Weights of a small transformer language model: untied embeddings.
Each number is 128 + 32 x the weight over its row's rms, rounded and kept within 0 to 255. Layers, rows and columns count from 0. The size above them is the row's rms in percent of the matrix's.

# layer 7 attention query, 64x64, rms 0.227, rows 0-31, columns 0-63
size [116  69  79  80  71  64  95 112  69  62  93 116  90  79  89  91 113  87  99 111 110 121 124 116 106  96  96 103 107 116 117 106]
[[151 105 149 148 156 144 132 158 113 107 108 166 167 164 144 110  91 129  84 165  76  86 173 141 194 120 183  96 213 162 164  84 132 169 144 166 136 165 144 130 168  76 125 178 111 107  83 137 139 118 172 128 138 152 151 105 167 182 148 126 125 141 152 142]
 [135 130 137 144 162 164 138 151 108 111 131 124 122 144 125 139 133 138  60 153  78  52 185 144 179  88 177  98 165 155 103  68 129 184 175 137 119 135 196 157 159  73  96 138 167 118  90 151 136 116 173 152 118 114 145 119 135 155 175  96 132 165 153 157]
 [119  53 180 127 164 120  85  81 162 120 156 164 162 177 162  77 116 112 128 148  67 173 160 150 138 142 115 138 174 128 116 115 195 156 138 165 106 140 169 125 132  77  96 125 127 139 114 117 113 130 167 167  83 167 138  92 150 159 149  85 119  87 179 144]
 [112 145 115 115 121  75  82 129 123  93 135 143 127 147 129 130 172 146 123 131 129 215 115 129 109 162  70 161  70 108  96 177 138  77  89  82 121  86 114  63  85 111 129  94 152 154 143 112  91 169 106  92  71 164 133 168  85 133 147 133 167 115 165 103]
 [101 118 127 155  83 156 152 183 101 129 107 170 124 155 154 141 140 155 116 153  65  73 174 109 155  93 166  94 192 148  64 148 123 172 165 171 119 154 169 172 150 101 104 129 104 104  99 145 141  82 148 120 160 135 108  94 135 122 144 115 189 132 129 199]
 [137 100 131 165 109 137  93 105 158 106 176 149  58 120 117 151 142 173 149 186 148 145 103 142 108 165  96 109  57  72 133 143 112  89 124 115  89  81 171 194  69 169 108 124 151 159 145  91 127  78 128 125 129 116 141 177 132 156 120 112 108  67 105 104]
 [165 104 138  97 160 119 138 118 187 120 179 153 146 147 135 108 165 131 131 117  94 179  93 144 139 147 165 158 167 107 195 160 109 151 209 133 131 101 126 157 145 117 143 151 171 150 136 100 108 186 119 127  85  99 140 141  78 125 210  86  72 100 119  95]
 [102 109  99 123 151 106 134 223  86 148 134 149 124  83 144 160 172 137 155 156 130 123 125 166 131 197 132 129  87 136 135 137 104 103 105  90 143 119 150  78 108 108 198 117 125 169 129 170 137 161  67 104 122 143 135 105  76 110  92 201 153  83 148 162]
 [129 119 127 114 103 150 118 208 104 141 115 156 184 167 156 117 117 109 129 106  87  79 151 122 133  85 202 129 227 173 139 111 121 157 168 139 130 168 150 120 139  66 105 138  90 119  87 136 158 123 155 164 153 163 104 110 136 112 146 132 179 133 124 188]
 [123 130 134 122 133  64  45 129 123  70 110 101 155 189 147 102 108 135 137 183 100 135  81 163 182 151 133 143 151  99 107 158 130 114 154 183 117  90  49 110 126 163 149 127 119 104 158 144 139  90 150 147 123 168 121 129 173 123  61  78 149 124  95 121]
 [111  93 151 136 129 124 115 178 135 126 146 164 147 136 155  98 133  93 113 136 120  54 134 159 191  85 123 167 162 171 115  72 140 178 216 121 153 151 133 116 142  78 151  99 162 102 138 118 121 147 156 188 181 121  76  82 132 152  80 139 151 101 141 148]
 [113 114 167 161 173 154 206 161 122 132 145 116 102  70 103 133  92 126  73 159 148 127 135 130 116 158 166 111 106 114 150  87 189 170 109  93  91 103 145 193 174 140 151 154 164  62 132 135 117 104 182 142 159 112 138  96 155 148 128 115  85 135 135 191]
 [ 67 104 147 134 148 129 131 133 120 142  97 133 157 178 124  81 104 128 142 154 145 128 152 126 121 134 173 106 159 125 182 157  86 105 123 127  74  90 172 151 144 143 117 193  99 105 117 167 168  43 139  78  64 165 114 105 155 126 105 163 125 209 131 141]
 [131 129 129 126 136 142 142 141  64 141 147 146 140  98 116 139 114 131 107 182 137 165 184  83 137 179 165 153  69 166 113 134 101 139 164 131 142  60 153 172 174 158  57  89 134 179 137  77 103  86  87 165 125 102 157 139  63 144 146 147 113 144 141 164]
 [115 137  95 135 119 140 143  89  95  82 124  89  90 140  74  98 178 140 129 124 153 161 123 128 111 195 160  99 145 137  84 148 114 185 129 121 124 136 150 130 118 133 121 115 145 160 140 117  73  69 122 103 121  31 160 120 180  74  86  52 122 104 154 122]
 [ 97 120  86 162 112 126 103 107 108  85 128 101 118  94 130 171 140 104  94 114 191 115  41 164 144 123  81 120  72 172 150  85 119 118  66 108 153 120  94 111  76 172  99 123 122 131 134 111 104 131 124 102  68 132 119 136 148  66  86 122 130 163 182  91]
 [ 70 122  83 142 104 161 160 117  71  74 108 148 170 142 113 125 157  80  81 141 130 111 132 125 144 152 201 128 209 160 161 138 135 201 152 139 127 142 157 139 161  86 105 132  89 121 147  62 118 112 187 126 145 114 128  98 145 147 110 105 150 119 170 166]
 [ 77 177 106 135  90  91  79 112 103  72  76 143 159 134 142 120 124  72 102  85 127 110 112 124 165 121 118 162 140 156 158 131 159 101  73 162 184 130 152 101 139  62 133 134  86 112  85 109 134 200 140 113 164 145 137 141 112 188 139 182 171 113 116 133]
 [136 112 100 159 133 116 101 201 145 110  94 130 128 159 132 190 114 121 170  83  63 141 122 119 102 169 104  97 163  86 100  95 156 145  85 176 150 102 149 127 123  83 164 190  88 124 150 134 131  99 191 133 214 129 154 109 133 104 125 125 141  83 161 135]
 [182 135 130 117 177 125 219  84 109 149 190 164 165 141 172 181 115  87 132 139 165  70 102 144 143  63 116 118 130 171 163 138 103 154 114  77 152 123 121 114 136 115 112 119 144 105 159 140 140 118 140 133  70 105 117 115 114 131 134 107  90 154 163  49]
 [133 133 115 153 141 157 120 109 144 147 116 165 105 159 140 127 161 129 110  94  83  87 113 112 123  69 126 185 157 123 153 211  97 169 147 206 147 133 168 137  64 139 145 138  89 141 132 150 111 117  79  93  93  59 112 133 137  89 165  90  94 187 125 109]
 [128  94 165  98 185 145 107 103 107 168 107 132 114 118 155 134  83 105 114 119 110 128 134  96 156 144 121  93  88 131 175 159 130 121 121 113 100  76 145 147 137 165 138 133 119  46 181 126 134  59 108 137 127 119 146 104 118  61  46 166 110 185 195 136]
 [ 98 125 111 116  96 178 134 209 133 137 106 157 140  94 147 117 110 123  57  71 153 120 106 128 140 146 135 155 142 131 125 143 161 151 163 167 128 170  96 156 102 134  57  57 118 130 122 114 119 144 144 191 102  96 127 152 148 152 169  37 160  95 136 144]
 [118 144  87 167  91 140 139 165 107 167 184  51 116 140 135 130 176 142 133 120 155 117 127 217 175 151 108 151 137 104 110 144  96 107 141 149 133  71 183 134 105 118 128 167 147 195 141 115 132 170 149 129 147 143 135  64 144 110  41 121 117 134 109 125]
 [160 144  68 111 151 159 102 197  75 125 141  99 132  89  95 169 101 128  88 147 141 184 125 233 129 108 169 147 101 149 147 160 211 148 122 119 104 125  73 129 104 150  99 193 153 145 135 154 116 121 138 154 144 129 148 142 132 150 145 124 112 145 133 166]
 [101 152 162  74 122 165  72 135  78  53  97 159 118 131 118 130 169 111 128 154 120 103 110 144 172 123  92 178 171 136  65 147 159 161 113 111 136 120 149 153 143 132 104 134 109 124 141 105 165 105 132  86 213 102  72 158 163 172 171 164 133 117 168 133]
 [132 194 124 115 111 114 122 110  58 173 172 131 125  67 127 151 143 151 161 160 183 147 143 143 135  71 144  99 158 208 123 171 144 103 173  76 138 122 102 109  88 115 148 154  74 129 125 113 181 139 124 137  90  69 157  90 113  97 133 137 132  90  99 118]
 [177 195 112 109  76 125 145 149 134  93  93  70  57 140 138 101 153 140 135  90 110 203 173 164 109  91 112 131 116  58 106 127 187  79 109  64 107 140 154 131  98 142 122 141 140  91 126 127 137  91 170 140 100 108 135 146 153 119 163  98 134 126 107  99]
 [168 183 136 117 137 144 104 214 139 154 122 165 109 151 166 111  95 182  96 182 131 118 128 189 140 152  85 122 135 116 129 115  86  76  79  99 114 125 147 123 156 130  99 145 164 150 129 127 142 187 155 102  95  99 186  66 143 162 122 168 161 103  85 133]
 [108 140 114 101  92 150 116  55 136 162 126 117 156 136 163 114  96 148 105 110 141 155 110 169 130 133 129 132 154 185 128 139 177 102 105  72 175 100 156 211 171  77 110 168 103 196  99 131 117 141 155 153 129 155 140 116  62 166 156  92 114  78  98 140]
 [140 135 110  68  75 146  53 214  90 100  82  62  96 144 129 135 169 105  99  74 157 103 108 181 132 126 129 106 182 128 115 100  59  94 141 130 141 107 130 168 127 115 122 137 122 140 109 124 100 128  94 109 141 156 106 135 144  59 127 146 142 167 126 141]
 [198  74 184 142 154 119 131  50 129 153 128 100 139 141 113 145 134 111 127 157 131 117 136 179  91  85 142 131 151 133 124 131 198 133 115 173 142 127  87  96 138 108  95 157  52 140 100 169  91 126 159 122 143  66 154  61  82 118 147 152 101 111 138 156]]
# layer 7 attention key, 64x64, rms 0.219, rows 0-31, columns 0-63
size [101  99  66  93  64  94  99  98  64 106  83  98  62 100 113  62  49 161  88 109 101 113 105 102  97 101  97  99 102 106 102 103]
[[128 169  93 141  71  99 113 153 126  90 134 145 139 124 133 147 151 131 104 111 158 158 101  78  52 115  90 136 106 150 139 146 206 120 113 121 176 136 111 122  41 157 129 102 158 193  98 144 135 111 117 100 127 125 131 179  75 115 150 165  96 150  67  89]
 [172 163 172 149 104 140 110 154 143 127 118 126 202 160 115 184 145 102  90 184  76 105 141 150 142 158 190  91 159 185 182 105  99 179 138 157  88 176 133 113 149 132  90 143 108 119 148  86 186 115 149 136 131 160 101 130 104 132 104 124 106 119  79 167]
 [144 168 184 142 139 117 115 187 108 140 182 119 134 121 116  89 162 108 117 112  76 118 126 189 141  57 147  73 144 180 167  56 126 133 119 151  88 113 125 149 183 113 150  86  70 128 102 109 173 107 123 133 154 131  79 123 126 155 104  78 134 102 112 166]
 [100  76 132 171 194 145 144 134 109 130 149 131 105 141 143  87 121  92 148 137 116 102 168 151 126 113 162 176 177 156 134  97 116  85 160 185 139  58 135 151 155  82 137 133 148  78 119 144  91 100 115 184 150 132 124  41 106 118 124  77 162 126 163 172]
 [127  95 165 117  80 134 137 138 173 165 115 105 132 146 138 157 190 117  82 112 113 114 131 149 136 116 165 118 137 180 155 127 144 138 142  94  87  93 162 119 113 114 128 112 177 130 181 116 234 152 134 114  75 164 159 143  90  93 137  57  79 113 126 182]
 [115  89 108 126 158 121 120 128 141 146 165 124  79 130 194 101 117 166 136 109 124  98 121 122 134  82  99 130  56  56  96 135 111 127 118 201 152  81 144 156 151  95 113 126  97 100 158 116 128 120  99 102 129 177  50  92 184 142  79 134 183 150 156 120]
 [170 101 146 133 153 185 126 148 129 201 165 160  70 125  73 148 117 141 146 145 115  80 107 137 126  61 141 127 159 162  62  87 111 123 128 202 131 158  93 125 122  93 142 162 138 165  65 107  83 113 149 164 112 105  71  93 119 140 138 139 144 134 117 149]
 [118  65 116 197 125 105 163 198 117  99 132  95  93  99 122 144 146 100 115  72 156  94 117 139  87 159  93 167 180  62 130 142 151 117 162  65 102  91 152 160 145 153 141 170 156 101 171 134  77 122 126  94 131 133 170  87 113 136 147 175 119 129 133 141]
 [133 129 158 127  79 125 173 135 184 182  82 126 161 143 139 157 182 110  55 128  93 131 197 136 132 115 130 123 138 209 116 158 158 133 152  94 105 125 165 110 121 128 171 119 150 148 159  92 204 136 116 109  92 135 174 155  76  85 141  99 109 111 122 151]
 [119 106 104 152 136  64 155 113 133 131 117 158  98  87 127 101 133 133 199 114 106 155 128 145 147 102 101 120 107  99 147  81 115  57 103 153 183 133 116 141 122 149 135  26 174  99  98 144 103 135  99 163 138 121  73  67 141 151 147  63 155 143 158 138]
 [158 131 179 224 120 121 162 163 158 132  97  88 172 112 172 118 111  66  47 110 102 146 129 169 133 114 166 115 183 143 119  88  95 159 124 104 118 150  68 116 184 131 105 107 166 124 119 137 122 127  93 148 109 115 126 144  89 128 108 111 107 102  75  97]
 [159 145 114  56 150 164 106 133  76 137 135 121 137  85 153 127 122 139 170  72 140 176 132 150 139 144 135  98 105 100 153 167 137 137 119  89  84 104 117 113 162 141  84 157  92 110 189 168 111  93  92 134 157 130  90 130 159 108 107 234 163  76 137 100]
 [ 59 150 102 129 132 104 126 162 170 132 126 132 208 196 114 152 169 114 152 120  98 189  44 121 165 124 122 135 100 135 131 148 176 136 155  88  85  94 168 124  85 132 128 122 121 152 135 122 186  90 136  67 121 110 145 128 120 148 136  88  95 169 123 162]
 [178 122 120 119 159 113  89 130  98 121 172 119  75  88 101  56 101 155 107 105 208 174 153  65 187 137  90 148 116 101 135 102 172 127 111 128 167 134 175 117 154 182 127 151 141  82 116 134 106 124 113 104 155 111  97 107 172 153 116 170 148 180 147 113]
 [144 113 112 117 185  85  96 118 106  53 171 129  88  96 113 117 111 194 175 121 124 113 102 121 151 143 139 113 165 120  99 100 157 121  61 183 161  70  75 170 158 134 123 107 139 124 129 164  69 150 122 129 113  78 155  90 139 148 123 148  71 143 168 108]
 [163 117  92 128 182  48  75 130 108 113 133 110 128 121 150 134 102 131 136 145  57 122 160 125 150 185 212 148 181  95 150 125 132 150 178 153 154 123 127 157 163 138 106  76 123 122 108 147 133 121 127 138 113 163  77  79 132  69 135  98  74 150  89 130]
 [115 154 111 121 116 141 149 113 167 140 114 111  90  89 143 127 128 128 177 135 141 202 100  98 108 113 156 116 106 162  98 144 211 158 151  79 183 157 110 206 145 130 161 124 168  81  89 156  97  95  97 113  80 128 173 129  65 126 151 151  97 120 140  85]
 [ 79 115  82  99 148 106 137 121  62 128 150 182  90 131 124  51  82 147 166  87 198 147 140  81 128 129 105 178 135  98 112 132 130  75 151 104 154 136  84 155 161 135 168  90 112 110 121 132  62 136 109 156 135 101 177 159 140 121 146 109 155 131 182 116]
 [ 95  66  87 155 107 173 145 126 111 115 134 166  88 113 137 114 160 114 140  97 181 129 113 159  74  91 122 124  77 123 115 132 158 158 141 138 126  39  78 169 115 147 176 128 112 161 149 145  95 199  57 130 135 176 145 122 158  92 140 121 147 102 165 134]
 [159 118 130 132 126 107 143 139  89 137  90 124 111 106 177 133 100 103 142  97 131  94  99 158 194 131 109 123 181 141  96 107 135 173 149  92 160 149 120 129 131  61 134 159 130 177  95 188 117 145 164 145 156  98 118  58 122  46 174  69 114 147  89  90]
 [124 102 167  57  62 101  95 147 132 149 144 168 171 127 110 154 186 124 144  83 146  93  69 160 190 118 171 173 120 137 139 123 121 144 105 168 139 128 106 145 113 104 112 127 130 173  85 124 139 165 181 173  96 147 164 153 109 113  89 120 135 174 117 193]
 [109  94 126  91 182  67 109 186 102 126 151 122 130  83 131 127 169 119 106 129 162 180 125 196 145 141 130 131 119 103 188 156 173 158 133  27 120 108 107  89  77  91 133 136  93  97 131 176 159 125 102 113  94 114  94 119 169 133 159 111 147 127 127 155]
 [151 129 111  73 132 155 141 128 190 184 137 138 139 106 149 141 116 125  89  99 147 122 212 127 172 114 180  90 124 150 140 113  73 134 156 187 134 120 152 136 126 189 144  69 184 115 165 130 170 123 157 147 109 109 106  86  72 101 130 196 134 106 129 121]
 [175 178 112 182  76 137  84 125 208 147 104 139 135 107 131  99 173 134 115 127 132 164 102 152 105 103 168 153 138  79  65  74 177 139 105  94 156 195 125 123 177 162 136 114 157 182 101  83  97 112 114 158 132 104 126 142 111  87 128 126 152 134 158 112]
 [169 146 117  89 106 136 114 121 143 175 117 154 160  76 130 111 151  64 134 179  71 125 138 151 141 118 146  72  93 148 148 156 187 102 128  81 165 167 170 181 184 149 143 112 106 147 146  80 127 128  81 162 110 147 142  98 108 105 102 181 177 126 102 174]
 [ 70 126 157 161 165 119 157 133 125  80 132 114 147  86 183 136  23 138 114  90 182 146  95 149 141  75 155 131 122 160 148 123 102 129 120 153 171 127 114 189 142 111  36  97 106  84 129  97 111 167 136 145  97 144 121 129 153 124 142 137  87 156 140 130]
 [108 140 133 165 130 136 155 152 174 133  92 121 105  99 138 152 110  82 112 140 122  44 117 141 125 146 112  82 191  92  90 113 161 166  67  55 144 109 179 121 166  81 150 113 106 110 120 104 152 165 162 133 110 114 177 184  73 126 106 121 186 130 137 127]
 [110 114 132 114 114 193 138 143 153 125 107 148 175 134 172 104 116 147 107 190  91 107 103 159 129 113 164 124 125 202  85 160 138 108  85 163 123  82 149 134  24 102 138  83  86 184 129 131 128 137 154 113 102 113 130 180 149 135 105 153 168  75 117 142]
 [192  87 110 172 137 189 117 145 110 117 164 116 122 204 162 119 137 140 138  97 108 171 119 165 175 140 114 127 112  80 120 109  96  85 146 106 118 184 159 118 101 142 133 120 134 160 140 109 120 186  94  74 166  74 157  89 124 102 106 152 154 111 191 177]
 [141 138 119 107  87 150 115 144 158  99 178 133  88 110 142 103 139  97 115  99 133 145 157 103 152  32 135  89 147 130  67  90 133 151 130 111  82 190 196 154 143 106 125  89  81 118  87 102 141  99 112 208 153 144 150 161 126  84 169 123 155 146 153 122]
 [118  65  83 171 159 111  72  99 180 115 109 108 163 134  84 152  50 155  95 170 117 135 149 118 130 106 132 133  96 124  91 162 126 123 146 143 119 151  85  88 139 189 110  89 125 140 139 136 131 134 152 127  64 102 170 153 173  84 181  99  76 160 155 115]
 [162 118 120  99 106 139  88  66  96 150 121 160 141  74 106 123 152 133 166 141 118 105  90 144  81  68 102  94 166 158 163  78 145 109  77 123 109 187 115 116 115 118 110 116  67 144 158 119 124 157  61 165 137 157 162 168  71  84 134  97 148 115 125 179]]
# layer 7 attention value, 64x64, rms 0.223, rows 0-20, columns 0-63
size [ 99 100  92 107  88 111  96  85 111 101 107 106 102  91  79  88  94 104 110  93 103]
[[115 107  85  87 123 146  54  92  92  69 158 153 152  84 113 144 158 105 109  95 103 204 150 151 122 128 155  92 156 149 130 116 139  82  92 108 134 156 174  87 138  53 100 100 117 165 110 115  86 128 176  81 143  83 107 158 120 138 118 149 164 139 137  91]
 [101 114 186 147 126 115 131 131 127 145 133 108 135 124 129  68 162 134 156 165 114 164  89 199 127 206 121 101 128 108  75  81 138  75 143 151 151 169  97  96 119  71 140 160 116 148 143 125 168 129  78  92 101 121  45 133 202 134 137 118 119 133 139 109]
 [ 77 117 141 157 121 152 104 118 170 114 120 190 174 119 159 102 173 161 164 144  68 177 167 121 174  88 152 146 149 154 201 152 129  78  51 127 118 122 135 140  94 141 135 102 100 134 133 103 141 127 100 155 116 143 211  85 108 125 171 129 111 119 141  94]
 [111  57 133 154 153 169 165 113 108 195 151 137 139 168 170 104 160 168  94 138 152 144 135 136 168 154 155 107 132 109 107 172 171 195 143 136 174 148 164  68 125 155 152 108  72  95 182 132 158 128 128 147  95 173 132 114 104 106 132 103  84  92 138  79]
 [107 171 138  72 157 152 100 109 172  99 121  97 149 130  92 132 106 137 125 178 166  87 153 186 166 173  83 126 117 195 148 113 136  71 151 119 139 145 180 162  99 155 106 168 118 128 159 129 111 161 141 116 124  68  83 120 175 115 180 163 173 118 170 149]
 [121  93 149 123  95 118 169 158 172 151 126 151 155 144 103  86 118 176 148  97 144 154 148 165 177  92  82 125 128 109 134 182 167 162 133 150 158 141 119 112  58 100 124  96 141  89 129 155  99 156 190  47  63 148 143 136 165 127 142  77 107 102  93 100]
 [124  93 116  45 147  98 108 178 153 135 131 155 124 198  97 109 147 183 124 131 142 108 107 113 142 170 182 115 151 111 132 126  86 108 137 123 112 100 129 138 179 168 115  70 156 169 106 149 181  93 116 119  86 132 118 180  64 168 151  75 108  95 139  99]
 [ 91 160 131  88 114 219 149 123 172 107 165 142 113 144 102 121 130 154 116 142 178 140 120 154 158 131  94 151 101 158 138 115 120 126 100 105 143 165 125 102 183 115 150 120 132 144  83 112 152  89 193 156 141 172  88 140  76 132 107  17 167 114 139 132]
 [134  78 154 163 143 122 141 148  96  81  82 145  99 166  80  50 133 122  94  99 151 127 153 134 136 116 143  82 129 101  88  99  82 139 105 107 129 148 144 191 147 119 100 116 138  79 145 139 108 199 182 102 121 173 119 206  67 140 138 132 157 147 147 139]
 [100 169  89 121 157 152 160 126 111  91 128 166 122 128  97 128 125 131 117 141 152 165 137 120 114  71  76 101 104 124 178 107 170 156  81 140 102 149 161 137 145 132 153 155  77 168 135  58 141  46 117  94 150 146  41  85 141 158 113  88 112 164 156 105]
 [145 149  91 121 143 138 115 165 158 144 121 132 145  99 134 131 113 126 104 130 112  82  95 193 135 137 128 102 105  95 143 137 156 133 129 157  95 100 114  80 156 106  65 139 185 105  59 159  98 112 111 148 154 141 171 131 108 130 139 198 254 114  96 122]
 [178 105 164 179 143 109 118 147 192 109 174 120  95 100  99  45 135 134 157 129  89  77 114 155 105 110 164 180 140  98 107 103 116 126 153 126 114 115 136 114 140 111 100 104 138 169 120  97 144 163 100 167  79 137 163 156 185 137 120 180 104 175  76  79]
 [161 155 121 110 176 156 136 161 112  78 130  97  59 137 123  97  95 117  88  96 112  86  75 126 142 172 134 193 110 114 171 152 165 143 124 132 133 132 140  94 104  61 113 130 183 157 131 124 149 128 111  86 117 118  90 142 150 193  91 129  75  63  85 129]
 [ 77 184 149 160 166 145 114  90 153 123 138 160 138 157 190 120 116  96 147 115  94 150  73  94 117  94 142 100 160 119  39 150 137 163 169 110 171 110 119 154 134 136 109  86 137 125 116  81 135  85 153 133  93 163 124 119  42 141 121 119 102 156 182  96]
 [115 207 154 113 111 103 131 169 144 164 130  79 110  71 110 102 143 105  85  89 144  87 110  90 134  92  93 121 106  80 162 107 163 159 126 148 159 149 152 111 155 110 134 163  82  86 141 138  67  88  82 117 140 164  82 108 131 220 113 137 129 107 123 124]
 [168 105 120 120 132 108 165  73 113 135 152  91 173 172 108 108 140 117  94 118 196 104  97 145 134 124 124 143 192 120  82 127 125  73 128 171  92 137 103 134 140 163 154 208 162  93 121 143 156 107 180  63 168 143 141 175 134 161 170 180 126 151 112 116]
 [154 143 127 155 129 145 160 126 108  90 160 109 158 104 111 104 119 155  97 124  65 116 130 144 125 136 122 147 142 112 172 134 161 154 121 148 147  56 115 111  85 185 102  73  90 182  97  65 123 134 131 184 106 135 106 229 120 160 132 101 184 101 167 122]
 [123 123 104 172  84  63 161 158 145  96 125 168 107 145 188 121 131 127 133 110 131  94 127 109  81  92 152 143 144  76 109 128  87 195 177 127 114 120  77 145 100 129  95 159 119  45 131 126 105 139 156 103 110 133 111 111  65 130 134 195 145 136 159 190]
 [140 159 108 129 152 146 125 125  83 120 130 135 124  91  79 131 139 119 150 113 108 166 155 155 130  91  96 104  82 141 138 130 112 117   9 164 136 160 133 206 162  85 164  82 127 106 125  99 158 104  81 125 150 175 110 157 186 160 154 162 144  77 131 114]
 [163 189 114 121 124 122 141  97 176 152 169  90  53 119 150  97 123 119  94 129 113 138 170 126  85 127 115 149 142 168  57 149  46 141 108 130 198 151 109 139 160 126 139 107 117  63 139 137 124 156 138 149 136 183 120 111 136 133 142 159 141  84 113  56]
 [120 112 114  76 187 114 135 120 183  60 103 158  92 168  93 141 190 160  92 173 148 122 131 118 114 131 101 170 148  85  94 174 104 145 156 172 137  90  99 152 149 153 112 149 152 114 184 129 122 126  55 130  59 131  81 122  92 122  96 132 142 126 111  98]]
# layer 7 attention output (transposed), 64x64, rms 0.193, rows 0-19, columns 0-63
size [104 100  90 111  92 107  96  80 130  98 112 108 104  93  82  88  88 122 110 105]
[[128  84  98 101 145 145 146 132 178 139 117 137 114 151 134 136 132 167 108  91  94 129 157 133 112  99 170  88 144  46 150 148 145 186 202 134 121 164 201  91 115 131 199 104  89 110 123 125 100 138 118 123 104 123 153 186 134 159 153 186  93 155 173 151]
 [124 103 123 166 140 145 164 117  62 128  98 152 192  54 156 135 163 157 164  89 121 154  78 116 194 111 181  86 161 118 149  92 179 106 116  62 148 101 115 144 112 105 125 107  77 155 138 139 133  85 107 170 103 122 138 170 129 147 159  79 115 122 112 114]
 [ 66 126 123 139 164 106 138  70 147 167 159 150 163 146 134  79 131 129 145 183  82  93 163 126 154 110 125 168 146  75 154 174 139 128 120 125 117 211 148 100 111 135  80  64  95 104 113 134 182 146 119  90 183  97 112  87 169 175 102 116 118 132 138 143]
 [ 74 115 161 111 146 180 113 123  87 180 113 179 111 115 117 132 152  95 121 100 159 137 106 134 121 109 135 151 152 145 159 148 105 101  90  98 154 179 136  66 149 133 112 160  90 100 155 221 105 132 126 102  72 123 171 125 143 120 158 117 141  92  32 145]
 [ 95 102 151 131 102 153 140  83 181 164 150 153 134 166 113 125 200  74 158 106 129 114  93 147 200 212 133 158 184 144 165 115 108 126 146 119 164  88 174 155 138  96 153 117 157 180 137 121 151 122 109 148 145 131 109 107  95 141  97 111 103 152 198 107]
 [141 117  87 102  84 134 144 143 146 143 166 171 148 116 106 132  81 128 200 119 174 144 118 162 125 133 122  99 127 120 152 111 152 116 138  80  75 120 125 112 186 115 122 160  98  56 114 160 158 181 213 105 132 127 177 151 132 175  85  70 159  94 112 125]
 [178  93 135  93 117 104 145 168  86 126 204 148 110 187 109 120 193 120  99 207 113 132 155 139 134 102 178 126 144 111 128 131 103  89 100  63  86  70 122  81  85 192 135 143 120 114 167 110 129 129 123 107 144 132 121 143 121 155 171 146 138 146  83 144]
 [ 85 136 112 126 186  95 158 200  88 143 178 121 109 130 145 132 205  82 101 106 141 132  98 178 137 137 156 135 109 115 118 150 120 122 153  96  10 149 133 145 109 129 141 145 160 141 139 146 197  93 134 136  91 128 132 117 145 145  89 137 106 179 142 159]
 [170 125 142 140 134 132 175 117 156 160  84 149 151 153 122  72 113  82 141 113 161 178 106 144  80  42  79 144 153  57 138 144  69 122 146  99  66 119 132 185 184 145 140 164  86 116 162 105  98 130 131 158 116 141 126 146 151 121 157 128 138 139 175 110]
 [ 93 138  72  55  67 167 130 112  64 115 137 123 134 170 144 152 111 154  54  81 153  93 121 121 160 120 128 169 125 129 112 153 155 172 170  98  99 135 119 159 146 114 177 117  83 179  77 122 153 108 156 143 142 123 134 143 168  77 174 119 166 141 133 157]
 [148 146 157 160 152 114  90 130 131 177 140 122 173 128  92 150  89 109 175 122 154  97 128 176 160 169 224  98  92 133 130 104 121 161 131 173 125 107  71 107 125 156 133 126 152  79  87 114 156 151 151 188 118 118 118 117 150  78 114 221 139 115 119 103]
 [142  98 130 124  99 141 137 104 174  54  76 156 159 113  96  65 109 115 109 101 106 129 109 160 141 160 202 133 101 151 175 137 133 120  94 144  66 142  75 130 124 102  71 117 125 157 122  94  98 130 146 115 120 101  82 182 121 185 166 109  90  90  89 151]
 [137 174  81  53 128 142 103 219 118 118 129 128  76 137 152 107 101 164 169 127  55 148 100 167 156 123 121 169 157 134 132 100 125 154  91 113 107  91 153 118 114 135  67 161 113 124 119  97  99 123 148 167  97  82 121 149  78  75 154 124 107 129 101 169]
 [112 109 136  88 160 112  91 114  55  67 143 158 122 137 104 142 140 103 182  93  69 153 142  78 119 107 175 125 151 114 151 171  97 136 163 135 126 107  81 118 156 147 131 161 128 147 136 118  93  63 168 107 153 154 121  45 167 108 142  81 155 111 144 181]
 [ 78 168 159  67 104 128 156 161 111 150 113  85 162 121 130 135 121 167  86 101 192 136 136  62 185 109 128  47 130 137  73 105 122 121 124 158  96 123 100 159 126 131  97 160  72 125  97  84 136 113 185 118 132 111 134 106  57 108 109 157 148 112 124 142]
 [138 171 158 202 162 144 117 124 122 116 156 130 150 119 140 127  92  72 133 127 154 145  78 162 119 117 129 118 144 180 163 114  96 142 101 115 137 126 146 140 125 116 174 118  96 138 111 101 128  28 180  64 158  96 154 190  76 123 170 168 125 174 138  89]
 [138 144 117  63 136 201 165 135 100 100 130 169 153 112 124 125 112  81 127 175  87  92  96 117 127 176 137 131 103  93 164  59 178  76 166 153  88 122 171 171 155 176 135  96 148 146 158 165  71 146 136 127 140 115 118 139 176 105  92 167 139 109 154 138]
 [141 143 123 186  89 136 139 136 159 110 100 143 124  95 139 142 117 126 124  67 102 139 158  80 110 133  48 131 124 100 150 161 124 129 106 119  84 108  77 130 142 134 140 146 137  44  64  78 101 130 125 172 160 160 125  61 141 113 122 164 182 171  82  86]
 [102 160 116  73 121 130 137 127 108 131  95 109 138 163  74 123 158 191 170 121 164 134  86 118 117 101 118 178 103 120 122 137 123 128  92  92 127 152 107 197  97  88 128 128  94 154 123 102 154 155 106  84 168 126 154 188 183  98  83 184  68 164 174  93]
 [106 109 140 125 146 185 150 136 189 154 115 109 132 123 120 124 164 122 149 103  56 148 127 166  92 112 121 103 102 162  88 132  95  93  66 123  86 170  68 123 101 122 137 203 115 165  69 159 147 128 136  94 115 181 120 116 136 125 121 149 100 127 178  52]]